python train.py --hidden_size=640 --num_attention_heads=10 --num_key_value_heads=10 --head_dim=64 --rope_theta=14300.0 --attn_scale=0.125 --init_std_o=0.0148 --init_std_up=0.0148 --init_std_down=0.0 --optimizer="muon" --learning_rate=0.00109 --beta1=0.95 --final_lr_fraction=0.0
Each number is 128 + 32 x the weight over its row's rms, rounded and kept within 0 to 255. Layers, rows and columns count from 0. Numbers have three digits each. The size before them is the row's rms in percent of the matrix's.

# up: layer 16 MLP up, 3200x640, rms 0.0347, rows 2351-2450, columns 320-383
# down: layer 16 MLP down (transposed), 3200x640, rms 0.0341, rows 2351-2450, columns 320-383
up2351 104:130092134101130110169133128097142150163133174157161135143129156087117089177164098103159141069118091096112164180114111137146130204154067115106143138117141092116116111109129128133131148138081069
down2351 097:155115141138054130133075055104064107198130107131116067114102141142149130102071138160128126153071115118089108144101140183130187097163156148123084112187135092068154109087107156120178143107130104
up2352 098:155131196099115111098176104113157131156139086159098162157103113172141100134107120166129148157133078135099133166129162173200137116135132085127142171116138137157105148148139126127125070165109116
down2352 100:142133136149118126075123110113102132116097119125171202098188136150096154147117193107131079135099113129139198152152123139115072174108121148107107123131163168131195131127167091149108133072154176
up2353 092:112117093125070188118159087163111101155068104092132071158096138089135134086089145095158133207132120121131095107046144098095117118077137120149095178064112178193108180117098126151079103097113083
down2353 092:133160093113098039175146111148111087090134106162140123084098131098181184126131115121110152155164147127093142147131122125122107122109099175141099040085117094114096152111089127074158110105059071
up2354 082:166139142124137127107178120116157140135105158109076167143146093131079153156107098065156098126109121191107206135140122109097122159139143145139106088136145158191133165133111179146107111100057099
down2354 083:150158119132173162125165086127121141171137127155110124112210076070155144124101155075204119118105151149106109110129186121140121145133164153156125114120131173105115175130066159122118116122181148
up2355 098:135104224115119107176104101174133136090118191148096164134155150142122106088172128091107077153110132144137163156128062174100121118143117129125143126179173173096146123154178135175197114148089162
down2355 088:163152141147139117111097146096162133199098095118091122102152182161119123124108145167070086130083203101107090149162153136143142141136104159164105113112114142101092132184130065098074126123132121
up2356 106:204085145155137116115198112163172128122111145161156198107107097146165099144168153107115146143091096109174102129096075115166100175148125171096177134098135217088174134125131152103139135172114147
down2356 099:139129150048161189135145067162130167108183131126088146072105140094166165067186190089139146107142105093138143105132165108162147129049126128125159126081116161113140118160096113192100123150180091
up2357 110:075130108150132139121166096141144119126089101181101142148138127148176029131119087109146115182154105167120042152129122146116136136142186086181120103126168106135119139143129112174108079121109080
down2357 112:142122122170122183142124200113148164108157077156114158094148128150061092151130114042113188117148093070151128157183188094100105146092091172074139106184078171127151172151011133162094112085101111
up2358 100:114133164113109086115187149110103160111094206136117125090130145072150127136143097117098139095082075144043078105127178110094068121119162106172143108161140089131087109130151118178095136124162120
down2358 096:168153147161135217138106138155116117084150102164092128058164151130129141198093143134128108147093093168124115118061118102204159086156168147172116090099092160114158089131143080122109144137105128
up2359 102:124167189171102120140112114105108086152156129093121134145131147135105113110065149114140144130115142191136137174101177086130156177095170118115106143143125108144155097182056109073198144094100103
down2359 097:138081067113131121073143123118132150150205129106136074118135144151150108109181098187119123162156066151117108169137121099102108087083146094145125172143125114104143126116124106163097095157125097
up2360 079:107146137121086109114161142133111114085128080088115117110152156146129125093147131107173138110171173147065158174123092142154103105125130109124153148079098151124121137169162114132135115113119089
down2360 078:117108158137164148075176154132151098092170147158193151196094086117151122128096115137113086089164086141125106111086114167120099098119136163093102113150169114184147189084162102135141129135074098
up2361 097:127051117164082177131130173220146113119105128098167172115050106147124145163123123149130137099128082136157087211093136097148145142120185139135165140149087124113140159124130215116186123143144101
down2361 100:156120158092198104150162145113101114159118139168095156181087126109127095202172197163105131119175113076102132159126054066141096086088114149087144131122136146151161186136130159118141117162182116
up2362 095:061142143181143154141156108127099093177110184093117138141074126165192114122099167162117117162126103140122087118159104142097125105104139132089090085093136189118120138151150138180120076187140070
down2362 093:139133102115129126121019078127146083137142085180097127094134130133024126175122106084154078083160107115184058113141163157099144078068110130113079123156120103137160125107186163111128112114189138
up2363 110:152152130139095123183143097110096142175141115109111114174104123168133085130157206090175157103168063173123139135090144138077147109147084150140178112128104162103142104103099172120134082159082159
down2363 109:186133083135121098184141136096048179146157186104081090120128140087102115098129141128166137167077145071093117122133167088146120144075119104078143089136147154206122104120142163120105133122110160
up2364 100:103091179078149119105117157075221192117113074204082089192102104114168114169135102089107148135125138126131101064123135121182154081117152101125159178160214140099129129116169081106136174165102103
down2364 097:100157151160135150140136115115203183146108108133113118137116171141137127195080167145148103154128155093095081126129142107125150109115092164171114048110132194074157104143081144149154149120150059
up2365 092:107122118134079112111160106154110168175141151135117131137115163117158184122153140182142122096155082088096126091160111107204129098072139099134159205086139118131082215168086067104064163160084124
down2365 097:087156120177113103106113152140138127158127195098169153166123105191151090099075091191104106144089121091160150111093120203153122107087137182169152076129187167116106147093127148129083179110127147
up2366 103:153087144138086089046131133142096137142143142102150113188092164114117109162137135110153098105136189103083153169130134085080171127113147123051129134137137144092098132105142134161099121114138118
down2366 106:153128091168121095131117134109095170084157121174141135124153139127150106089114164125156133190125159119122087122058116106092160070098166136161126137141168114098110152144133152070125109127111131
up2367 108:105171135112163106105169110176150156165067151124155145103199142145125145107151153142148119132139118124137106131169190109103133112166216147201127115141130104194101122158057133060111091167121137
down2367 111:157134149163133170109154098113050129164183138188138117150131140124168022117146122191102144122121183188090123116124165127116132128159140116106158101134130154108083150119119122124104112138187134
up2368 103:103070151174172123175157109052176146167085109113135132158162139132106057105087120108125079082171116144163117132151084116132149181118110120149152154199115128088146103111203088100118116197119133
down2368 098:171074141129111167173106151160123136150131128083183159173128121114126091090126103103077107119153128176112129183099127089137092087150161135068132185099107131105047069132140101156136100106156040
up2369 110:096111154085111087125169146125067126115095085157177132118151106162113162176140126122176148127101175177193125088145155076106113171169109112098165126092062108138119102144102156093218132142083114
down2369 110:149109173074067101136115137110103161127089170112069162138124095161154116163116049179130113113111169077096153085142159157160122139062135158133154125124109074150096114114075128144168111169145131
up2370 112:109144146140082072102077156127122136122063095147126118134124158165123120128067163161100106118111155108137164097130081115125093131133147112184122100143102133164146091073070178106078111195069125
down2370 109:132104117143178114140138125105120132111126147178155168140152125160098081130133139072087107196126155100077132086145139080122171134171136089110128204176113182106170128154214126142047087157152105
up2371 107:129134117110136125107103092098085158189070142103069074058149178146123088137167018100142105107128155159142157135155153077161102168128136135092174153192157140075114096167068186110158122118208107
down2371 107:133100104180107135152170110176121118119133125110119176108116041131080131125086199133171137150140106105081082097112121078094215118159105143169109107155144126172091124143080104132081112057156128
up2372 125:093163139156134136122154093079141134084212158112120140139156127062115128089144140102144136105119086194083150100107101081102163086085107140068102138093137166126130180119115178101148132104119146
down2372 121:147089200105145121132118099102083152181131056206193105143111098118155142113119111130138083103133133121169097152128128155121128106198137116171191124063158095077125091157114093173086085110142146
up2373 085:123122108088117154124174172098126168133084198144144129130130108087164103096169127117051173094144095107107139156164159161079024040199148142126116118171174161099093104126113121060161083118087129
down2373 085:115144144172099143198124126158109151129086138130122108132129146074156089115131138138149145115108145095115093108092125129126143165160172112080163114121148113118108133177159146144055116127124071
up2374 103:109187179100105107116122128080159185086133178112176140166161120118126133078134140190129167142147172161114134151097123151122158110133155180141192149154117147160117066139064156184129108174140082
down2374 095:124070161085153171100117121101135133164183126190132144094082073132147111006111105145186121165152128145068109081175068150057168057070113067108220133190101099093161137162181105148174113055115049
up2375 078:142120160131085087108143142113129176112080135208100137188164081122123143156112111202106157173109115099087122178113164045073159118157153132163152059172118111127137138114111120125101136107058109
down2375 074:102090102137130099121066123139076153146165115176119149103108117203071136075129183161146082098097132144131118062127144133142178120173067175118087165094185131113128161117152112130172107152158041
up2376 109:085089162119097107149173107112128120068142139143151137133085063103094109164114128119161149121130092137155142098152131055083095124079203136207140085148095137159145163079106087128133122107100062
down2376 101:204126148108227059078103129115075134120122096142105133106160143106128141137078084134131128136124160110091146127123054053170129083108144077181077146179136130124057102130108193072121154145132190
up2377 094:167059079131073115138186084080090168170119118134114143135117096176127089170150100175109134113090098134150101116136057141078083153153109076134084159142132125165071130070086161079126107080115115
down2377 096:196134132095156139080054085147137145084151060117115193166136113118114107117083148135144144149149063101160148133077111112118133143166178105128106126117137135093169102125088093078153055113152141
up2378 082:122116113171131136156098089106165165125148084152142115162151123181063134107151111120077095058162069119174103153119143098133149157101119082105127134152095166132149164079145117125137148100136097
down2378 080:158066067157197149093133144243123113120117140125148107094128096091090136173144109114064133216185099095121133120168109087068108132137133118118108105129163165097146107061104111143138136173123143
up2379 099:146038096126105137076127121094134168158082176111092069137113076141141101121131200113127154146194110160144136142165168174096158164162085094124120153070165110099175185145138102087073110114088174
down2379 096:112125116147125128195124097153100119112115151124113049143078130119185137140130133104166134062150130151139155199146165171119075122139148149111131185119176122148119150112134118112171088166102107
up2380 099:115115173138117117160164104120176107105105075131096164173100138158149194110102125120113141159134114104152068097154131084148158111159131112136152096091179136094173120161146112126129111101118129
down2380 100:172106158097111101112209102110103209054135107144120127147149148172099173168119129100105145116159147127100071096141134099158120133124136143078159075088136107130138168115131107143151113143137072
up2381 087:112150098120163117135089164146100148076117121142094109108155092131104164112117081138120112148112128099225165150102106156121133138123086117148131088168089129170148146189087092113125145144109184
down2381 081:070126121073120120139139170136093139152124136111096132148154122110111121158129099098181110076158137106188105173131135165131109149114109120149083166105119183139127128177080134099082083104180139
up2382 093:067104119104134140121107141149102141158083154131155190180126080139171125144172122183114131101161108099142128174138183124121164138085102140116088203156081086142107140176145105065155143111169204
down2382 093:100179122152147109148180147135157157115111120089130115146145124116167146092111099170136081076100056132158186167169071174123087128184146188125136151123125130136090151141109126108120132094152191
up2383 110:139148156155102101165123150112171102135110113140121171142165117144087141136104124108138157070134101121115174109177119097061122149099094156127111163119136139127139172056109132144176145099056161
down2383 105:095117096154157114143139121111044121116095066177140091133095185111134146182099124135127141094143138157092158183119169112135125140128141201102093131089123106085140125107135132141133141136203131
up2384 105:166085173150122070158106072163127165114167212059147101101134130191106080179082079165115118132111108122078132130099163149153147098122097156145135138146103164103168094134098168146113135165147172
down2384 104:149116120097167161101119123115070137116081148127125116121081168087145164136155133044131096163144124153160158102138146171131104132190140098107199182165141139133142109142075135054146098068099115
up2385 101:108103135173186184040116093144094113145089091092144116120078137099124141154112144135119130135055129097126166098119086198118065110170178136162143133127134145139095126076090149090101107120117157
down2385 098:066095118144113150137167102126104083088112144155147115181186120114136183106151174168132133114187124099202132121146080142147127129171115108076147116137107085127134103062175156152080060103108077
up2386 104:124186157116109162085169144082145064157109155168162106153162154129137098158121154120207105114140139170187184215125094122142174100161139076123106076105103078123129147125166141165124143143166165
down2386 124:129108103135031208117127139171125074163098107139160129070139084075130106145166107148077090089037108081118129160189109142114090114090119155151121054148110176140072112104199128117184161116141164
up2387 101:116136137120184113106146137100077113142167185140126159135158208112160151159118119101143137094118105128129076196166131107115126130190081162106095149105112120104153140100151205174191080162156123
down2387 107:136110097089139131110143102130131179146122136132097081135091107104080140166110166125111146163113203096117154116150099164129060081132099181114100116134150187174114109172179068081170088141118169
up2388 098:141146156113105123170188165100182124118156159117136088076111142080076139125178111122158181093154120135158139185162134128106155105137124095144146132194135087113129196088112140145084116141150085
down2388 098:149121123128128151055185098117117111139146124123180113078155082112218099127145115161116136140146103115127129112158137137126120102189091166107161161138152115088109086103141157141145175127161074
up2389 102:069164177124183105139061207067178151097165142098135050115085122110105157124087053093109153117179141123106132158150093075150141114135144152126159151143163161090185173107125104088115144117211147
down2389 101:160138107095095145144108157125111081127116159196169081166189081158138118155130096081078117112121088152149135164201128190177085122147125126110073153097078176118156133163133090131151153161123145
up2390 101:119171128155115112120101173104140106114142172143067100142148102078163122142114079209142090155125159111141087099109169139166146135156090121132097154141114137132128115191121170088137120162129152
down2390 097:073153127136145148175153151095118104123156108134130186120129108190096158147119134159085125094118164135132104148106157096178132126107140175090146127127168140134179145149122072104115196127154122
up2391 086:160158154140156123214111195187120147171111080161129111136152082100103197155196207147112113092118052127103105151216183138116170155105081177130091100099104132132162150127132169190127106114121108
down2391 078:115117153165144163189135172104176135142147131137112085159100133113148066155141135117128087114129102132147163025137089105130086114154095172107084127125130124141103087152101099139177099144129156
up2392 103:132179151160217110100153106140081144131157141154106085131078076137150070129134137126106121101126071093145145172172109107158134125123084132134160142112171115134143130097126160113193122145206140
down2392 105:123161124126108085148080154120071142116133127142104157092110163175148097201130124136109124087159112148146153095134147164150164142116127137133221138089155131106113192113156076102155127167126150
up2393 098:128168072146150128173122154093153113134138136140172141091112108130096108087090156084127099042180154108155094127093138120198107147097098090107111153134115148167017139143092158102075135087120192
down2393 098:171177137156103112115160124098103170094119070047177114134124086137134163153176087118119138131154152072090128052151159122109098108158132140124101104106098117077068155149137151181121138146087152
up2394 096:109110147130151084125130114092143146163085144180145085136117116167125112127145161184112104149145087105111188058101106073109158101116129183089198065098167120096104078205121159151071120170063113
down2394 094:137137135106042101117145135138117159175085113080127120119186101163140118203182078101116122087107158123093118159084114118129119130130153143090125104139189134112202075142119098139157108169184137
up2395 106:123137109143118118131104186173160189080167122109164135074104144111166155125149106065095123111127115125103167095095116084114153141167120123129154123108154137147199110067119156158079071154109124
down2395 106:123168106065118108184111124136111128140133119184095156128115121129113161111155122180136123080170113172119159121131159161192115178146077165126064141111163108093146134131170069105147091067127151
up2396 106:138083162089179165059180088087171189136158119125129163099114136143162129105168088040124048109145165171146135095071093069127095126119172151074114162139157129188095182120131132086174114169121134
down2396 101:173144185146104153091142145085177096139135130127096141175084121104137149130101131064151099162163134139083160154065075117151154108082108136151171164149123140093147165126152121144135169141090098
up2397 093:124130167125181113148089112103125127173140132135192178125118093096081107179195103151100146125134177082125140133138132116075117150106186108161097127142142183097126160137070157156108058070091131
down2397 091:123143131140070134103084097126089146167120105130103061128132157066117114113164085110129139085138144137184138105120159181104114088166135151126140100176140161131149096113126068179152126126060137
up2398 107:124124153095178109144116205127196166064149116157129090151110087030159140067112121177168127143117099132116157144136135165054135156152242107114146113143095169123146093141112082128131044083211085
down2398 102:084110146138194086146106110113084083119122088150054137111155111118102146081146132111115133126172098109126131139127090133136152118129161175063113149080158133125127113137170124097102069130149147
up2399 106:131160101066074102160138159105149146091164132122148091137154166111150136051143106114118152131124175127139094130129153128099139143150165080099102084179172087191134189152133156117057178154132207
down2399 107:096162134126150177181127137113127130120086134128159135097131140110152145181173110139163128085131137057141123118109119132111146096149133147174116113125142105116166152139122116156084106139123103
up2400 100:173098162154146132097174148125144135105174109169119059195063181147141099141069062125158107102130115151149129190134133101117114184095146126094091141087068159122174172140149095119143193167096163
down2400 096:138142157143170190099165133085135186147141150144132141087108163123116104194129178099162166061219114166076139134069152196215075140117123131117104125127152132119086195140109095103158169180094161
up2401 079:144080069149107130165115086118116146147136114159068112148161135179122190135115076067094135154139121145119136140115133177105139158100157101082087101145135180175141108122088118112109138114090131
down2401 079:177128129120132120151123096135143210136075105120103114157110140146134099059174136094097090142108129166116161122099171146132180136173115130125125172163063111112146132121098142078086149159118116
up2402 113:136160179083154099092117100119214166174185051114122127101051111096113133082102155075106058087115108069149103074186114103082069144097154172176158149127132169126146149161102172140173135116134122
down2402 116:061078094156117100183118163092153150102128102151156063164141180144157157171102149147158167056110146190146099139116107103173115129121112102085116144167103164140162141206106120169109128152128047
up2403 091:154120099115082128149158060165099125124147100128183091143079064139203079148077156160142186140134129179133109098149182147159111064140142117080158121137074131135120137098149178085158122124047118
down2403 092:132131129086087055129177101066120137124142176134108111114097184159130116149087130156106106126121106092113107124115090141129087206127109112103101124181139108183164197142161131080100126106132141
up2404 100:152136173128115119137126137105114121138212161102151088134098161148166085147132075122108123127168120109189098139153152129112130041182085170095199110134105116049209140089115138093096137154142088
down2404 104:133204079131124145068075174163145165164092086149116122130101150186097104119095119169174147156158113121145083138107158157138147131109106113070146096178159126132099147138055189081131152068099114
up2405 090:123134170141146123125137101037153192085131093125173104108137146162164105163163105141149146136112075153140110136124124128105146127120118164106102079130137144142149143192104186127150197104136122
down2405 092:148143140138174147099164166142153176126087125194151099105141207149169113200082105122117109113144109112184156179151153152168116202121103159125117103079057103090118125141135164137112178153133165
up2406 101:050104137144150159135132165131087134163097118131045203115114151168129107081132167101105154134119090131089098146106112052154137131163110099131167099148131128137177190060115117107115115101112082
down2406 098:176129126150176111121133071124115062069072071146172155140160185082105154143077168104145173129143122124070119100121136117124144125126120113088135120138088115223156154143161223108125091124116136
up2407 113:081092166142153140135154149177139136110137105146126188093145121186116149130138110136092187094133150162085133154104168186151151101122122131116100140193074147094156129173160161114124097116174044
down2407 129:103232143180133097135145102091168102054140094075149137131120171119146124111141192147110142184150160104097114175137157180123098151078070146136066119159145155091065144144103157076142103149134131
up2408 096:158190175126114146140127111115143093098126138136098142118138133105169149106151095158141114097175149124121183135132121169063126125125156150131136147118198131171130193099084168149144084144121090
down2408 100:146173136156098111152133053125126101093124114125135132109140171126106102122106139128115103133131100162151174161147125112103158127039132131122094064080118164145086136068106149130161160110112155
up2409 074:140111145075142079094136158145161130128214157101118140119139166159128133108093109125048106104135161168118135100129161168135160106198081147104120089126220161207123210079082120138133107172091145
down2409 072:100112200163131152063164114101116102073113139178159148097111101174157120146128146171153133161081134165128096137116140116120109152102161156102161202092136093101166138137089133157114166133113085
up2410 111:136166166102177116202106159106109180124161150174115107182139095136108176152059122132110114169129137134157165142128166069109089157107163141111145117084174127111140130159142129122147079134116105
down2410 103:118076123123061162034172114118146143096152110114124127188154156192140115102137158102161127113088118125153120147140068160117102072088071169148073151164119149107127106104042127132163167177146151
up2411 095:108154112161147148128123163198119119140107149096096060112180155132124095169110116135182112075126170167119148137138142093063165121144144168139112126168190054071142061144101152157095119150172073
down2411 099:135131147139083147150131108138123112123069151117160103084144131082111145145153090102159165124129139130158118110136108097179136089109157115083139159151139159116117116115101142116147134136138099
up2412 095:073141156147150108114098137136163138093184177106082124084154072189155158144097111115098207107139135175135147086064139142136147151119115115090139130140124155092133084079138119218147204145151083
down2412 092:165085097145165096182103146123135112166103095148064171145114114133136177067094181108122157176169125116146149086087079073050161034147167099144135089143136181120101148102116175143167163078138151
up2413 108:095151129194147122128121134144161108180170115105086125124084123121127099120094112152135178138172124185127114079141123115112222201117171126149201141101132163137087175161133194081125184107140155
down2413 111:156128091160101073119113137115115105086106121060139155130084115088133120132095091121117131220144127221043193115082162119107109104129140068163153078065089139174129129113129095140074167112146117
up2414 107:147193169126145122130140162106085162111155150066153146190113153087121076176188092143156091084147129108115117100104143140166151090132159127131100122186066124121120070163164149130197133110133150
down2414 113:173136098097134155170152073116097142143067090089149125146095145199126084137071128165130073199170144106105153148093093096107133128096094144096168077151146089084099077125129163164126152190148139
up2415 102:088126116111098119152098138128137160159138166085134118154050130150134112127100136154195114158060157136098176136143121196118191125142191064114098127155102146150202097146172062150159130102110181
down2415 106:114148141147172169126181164156090108155160107109122148133098164156153178108104153134122112160118104107114183114054123166132131128126089133124122166156158106088080119114166111124122202118127136
up2416 103:098137116079129077099129094103173143127155132080187071101102133130197139138138131126137118097094102131106136172078033073090088226137109154113116109126137140137147121136158176099162137082133112
down2416 104:110158118141095148138146142155180151151146176113154128146173132142111153101126075149169112171150111164156151130134091132208139104117151154138134111115103058097178111106111144136138161105083121
up2417 100:066102157101091118086132155141139118131197133083142176131066157085120149161161144104102107110122167118121167163102163051139143140150106183089143124134143142149131151154077159119181107132128194
down2417 102:127074137129154095099098068110149192116124098090176141179154108183117085098122126116106145136139120074164150128078110162115141105172154143141117112178088139120145116056139124138174157131078105
up2418 112:107099149107071158103115123168151129102163117102172086130162167162124068127150122145076145147176175102098082145132153188109090139126091121108107097115132111099135145115110113127090127165161123
down2418 099:106144116101156086135177107119116177152127173111178082133184139123112123203085118083108157131080122163187145161146113103094171144113128134163132157165123093105145108147140116141137116139080093
up2419 093:137114157091119105094114115108152113136079146162110131149157143114177155122120148148103176219151146132148148037094143136089079188133146155100129099105164166139136102126064096144162148115093119
down2419 097:097094141151136140084116122119126087154139092094084152092130168167138109116101111104103093141127126130115106154215173069131115092085139055138097113108184107116192165111077152081078086151151143
up2420 073:161102152095162110161150108142096121110146121139124145088171138137128158092063141110108131110171134158104152142096157151135122123083130044072132136154139151085127171128151146111089145154123100
down2420 070:115166131189124146107140111115129013129180071094155123100148106135135114136137105137128103134153116099089166090103098078112173107126122074157137103112136149159062167086195088107176144062140090
up2421 083:095163122088123008188131133097124160090114157098077159144087093148115110161154161092097085103106135092147158143144117165189131127149156198091133112123082141180162201096120100163068167104112141
down2421 080:109150069163167185114160168126146170106128078121107193141076171178145164158148158121094149190093158131103127150110151085142147125153146092153090161078086128097135112169090103164108160153187112
up2422 093:118060135139143135100157130078157112138117170116122082106090139115140163179104135109143119143090143138101110068142177156114110161128147152105100135132145075101131075115140117116160131134091146
down2422 095:115159171101121156144102154111139119107109142112161150138126151162086091107095139137079169146112167169131137167166170190107106125187150139142134070143075119141068139104067139147144146092103132
up2423 098:120088091133133139140176125170111155170148201176108124081052151132133127136151107161050126093113144183141165125118095088109166106119103103172191131174171141117109124120149071085129137092136163
down2423 097:133110125184115149102110130175133118125163148135090122173161174144148106052123116056134184140122109124133117121096069144145123167152099108157122121211150160168133185131123128111164116074155098
up2424 100:151093123131186099112147146140092074143058116148150122115108137165118146145145157092124131094121059145132102103086097167095171082147075151094108106087185098062122090148114154144142142115105082
down2424 106:158107147085117163155112151134129139098149115155121126126106115088129085176159189138095098152110113089192135140097183126103094122142169184089079079161099113111114099126203153123156126167153178
up2425 103:142129178117174108133138096059106122150178145067134145106161109158111116108119126112109155119105126126105116134143139123114085181141183197082136139176145132160112129081116173185078037152116084
down2425 101:159102083122098152145153133145180134095111140164149095189134117082126149090121146107128099183123206162111156215096141055105144094075158147119158181095207095115062090117075118061119146186151137
up2426 098:122125153065120139158121137112131075121160142173125071149188174131114096124090127093128090206100132096162150067104117088114108120092169091140174121154146161131103098103146129093114110180113123
down2426 099:084121117114107117148077114184151167118133144184084170130160097171084185097138152121162081109187122131134167129095122146131116089195118137125087144053170109171122148162152122101110131128171150
up2427 093:152189106122085132095203131142170102118150131144155047129154144112100138093161117130114146183145112080130166113161106133105108177155105128140147091105137142163113107107066184174113137178128123
down2427 091:083117092084053172101159131108124119132132094115144174078166128150138179131151118175068117161163123079116099145100146122149157188137094130140163111136159148135076140085142123099116127087136130
up2428 093:137109146151128110165113192123124051125124120112129078107109094072153142068143135169094119190144162135140132209112115104159116073081121172148081163125090126106121174113128080156099160136149139
down2428 088:057138184129137126173101137131154133158066097121149159066131118136076112122128119073099136130087141206128139121069182075113178115120051146117109113131144120079151125138099147104154158150171094
up2429 111:138108102119127116171137050098171157159185162072141163145089103079160174153148086111112117181090144159087141131119072125128146164175126128086122115104106184151091136111189145111140131163097167
down2429 106:139033137147151114165137079097151161113127124130120112174130128070191099127168169174133124090126138123151111140141124107194130093071124117080118105102124133099088088142105136124142072140133101
up2430 082:124072081075165168131185123099166133154185117116103124120127134141093132155132124120080190125152158082138081077198142094180105152128165150121151119155183155158099120092054136118143164124131076
down2430 079:108089158110117190160112086180126105104146134173079116096079180159116113139165088099103128172104132174106163098119140125069151115140123192135109141130122167149154051098105155075125147186071091
up2431 085:189093173080155102116096089163149156205176104189141186125109075212109092109108151156171127141125127104144154150171115162090119127184125155131131137104092170135129125123109196178114115110136166
down2431 082:088105051133177086120110144152092088190101117166100097110137087088071177119151141139157178148079121104148109126106132112157141124141083133173150089130086182095134161167152136110092083134125142
up2432 105:097139170085156172114170142142082180200135133173120153106204105084114080122132123172058162106164125127130137114103182133149075221126089056107105138132133146094108098110088125111134092129085136
down2432 105:073150126095114080113184158161149095133097069133093147173114148131173156137125066114172128090085110157096128134178095065090128142154084140092191113127173109124179133126117129161064144098086144
up2433 104:107220124116145153161164104155106146096140104140121082119078101124167093068171118181130167122159091140107169131078074096083103124152147081153110122110145144143165169165152121141162124135175133
down2433 113:177173140133121144115152147114142102146143099177162121203052137112092101171138082147146142127152128182117138144150124137102120140136166105151070107149155137157146105167148057115103110097140187
up2434 108:130152154095099176104188098173193173075083087108108109104130148122104096139157135049118155128174144149120140140178089166144100162130158033120149148160147175123182158096174144101159168131107070
down2434 109:125137133101149131131134153190143164116142139173166141099105136129188134165125150105136155171204108131134173091114097106136160137116129172151090143178081108081116198119255101150159072107110113
up2435 107:130128112160127091113155144221156168106096129159125129091147136081095179145092106148071162148136102113113129136096072137148069099103119142096091199113131094144066198157108107099087088116175109
down2435 109:132130121143093074181127117123122168147126111116157154137076146117099108097115103178126156160066193139161142169103113116134156107141109122118071184142081121173130097108178141126124138142188160
up2436 102:141149113129103177160152106088182100125102145072073113071081120134108082144098141148217171078104165157115202119187127126146126148104133191150114073133146184121134122157133167086116183122145127
down2436 104:149108182062170078088146135113147129088071134130119163123133159127105176071101146163189031129130124119107088070143122133089142110144116057075087129188108157130140122142130102130133140126141114
up2437 092:120134086082180140143162110136044064125132097181148151078147151090145132092086117127133117095137132161122134170083091115113084112117177121184151103124055115179145119104080127136140049148127186
down2437 097:108141186133166131149182152116176116105151129118146118127102135177158130085174144144130115099153171097111110115107128167145079111159151191140125138140049095085149148109090135151144196110091098
up2438 094:141086155055138170086090119120139149164163133094114153087120172105133090074151145130153150169115040076142166122214088116125149171145173137170155090135143121126144117130105135154154080105110185
down2438 087:124151161106113156132129197137105124174150120122101107176109136170157088160150119182171077119127119115105088122063164101055136142124188153178081134145145137110130118108089173113091119131141147
up2439 099:127122099143096175093155172132132103153100136132108117125178182156115109174071123087090147093124085145124131090101156076151102141171144181106093150072112158063160110161130098143127135114150105
down2439 108:136084103078120194125133119181132184127071172133098130148102162105070082072120116127158103171174078138109162132105092148132146127102126141182141164100165187117084119129106102096166155148148092
up2440 116:089121158112161156142111144155128094133178156078151185115167083158097100118110063101061201141168234127096160149104136155098137093128105115114083157171125078070089121193062133062133015110110183
down2440 121:116142101178099133116089113128110052128111129092079122154112190093147139188064155088123095129145187112162180106136118171156183121081141147107077081145178119143078202107160114157118154132164084
up2441 081:122161130186088168145123158147158087154123073145132124142095110080073182080146142090125126151074116080115123164161159123169198105110178052128041138119133162181108128094102162136075165143140101
down2441 079:155112163116104115149110141135155168088159100077124077093096203160160125107162100108113120126150114166161164108093174155124105097096149116142118131118159102120104174161087129141104121115141137
up2442 106:157088138108126093166093174130156162071126066097135156066150106084096145098168106128083108041139116145131130208097117088128159142163107101124128157150125142096151142059127130106126140157102090
down2442 111:167181141171156163128149140107148099129142134111091097142132075113120153107141107153119111129085127110071157099069149113131157184164112120154170151108121142088142160144068094026087135159120122
up2443 126:155169148164056128162137103077134089144143092139161109140097151137082138105157158183110116194159105143100167146180127202147154131101077143114172164106153088132094120119090151080129124160170140
down2443 119:149104105102104156104144121155131087126182141123094098082167124093121136139128097094130108210131149114155123104161143124096110128131115183129084115127152118071133139105144170134128119102108104
up2444 096:076137144089111112133131146118115158230103175167130098137133134125110121137126102189113140077174106121166088135133093186141158135131128190101122146142137124127091100106102130160167054091190099
down2444 094:114119102149151081168192145125124111161137152118085130119134188132144134114087151103195150118171160129118104083115089082135179129100170158172120156067182126113146121079146125094122153187150120
up2445 101:060140127126099118183113134134215062139117145059140175158156144158166130081180156162132135068120091095133109138129144149107105141155164123068097130099126185136149113162080099133130133126139102
down2445 102:112183108088107126101102129101105135141109105156153156127098112089174103100093123161086097196115075104131123105158144094197189107145158128162087119102093159125116168114111169152168135143146162
up2446 113:098118140122140104178169172106168144104167105116160100095139083103133082119129106105095118084125142095095098161108115114182141084123209119095126124123075097194122131131123084110118141152113135
down2446 117:155099118131144119140088112158138110126119103123100140117134133116134140152105129163143060158136118112166139174080131078156118129177188117083088158146191134208153102101077086138112179148099167
up2447 113:153144176102119188065116087104076192146138101115122162180107101124129137113208109110158105147109135130116139119107132120105117147147187121110157116090181110183124105188164104166108120173186153
down2447 116:132065129109153114141124149140135104180155096104158078120111071146039109195088111121097127128106126103089166157140160094179145164101130145160090159098072165112093164118110139120179098141167122
up2448 095:104111126123141146129113122089153103121126146148115043105057162136140129094102088125148088163114139153080128142129153073139106140158139165129149116138161141122127170201052127139148114117124128
down2448 093:144175092152146207093113108161117099146156082126214182148137189187113162138152145181150166164168183134124115116156147148133118082133105146095146151087095120118132180165094156122195154202191072
up2449 100:118081142149164174163112123124142129121173141116168083112156162153081123130143114155100126119070139155116120166125141148124142128132154090161119149131205157104157085163109150089135129139069123
down2449 100:190115128122140192141122133101157106103198067137136119086123123124204113163121134121140094098091133105099099149090124121133093105130087098154176148155156167105104129107167108169132081150121131
up2450 095:132067166086103155185136144118150144125157080139173118125219113162192148107200177142092146077138103146129097127129138093124177062165174103152085115148077108113142177125128155237119138123157142
down2450 095:092111176132093113105125145163141097129132154101105167153112075122106119128105069103146094142128124127143060100107151134139180081118112152192172146117144121068148146099177147100067144107162123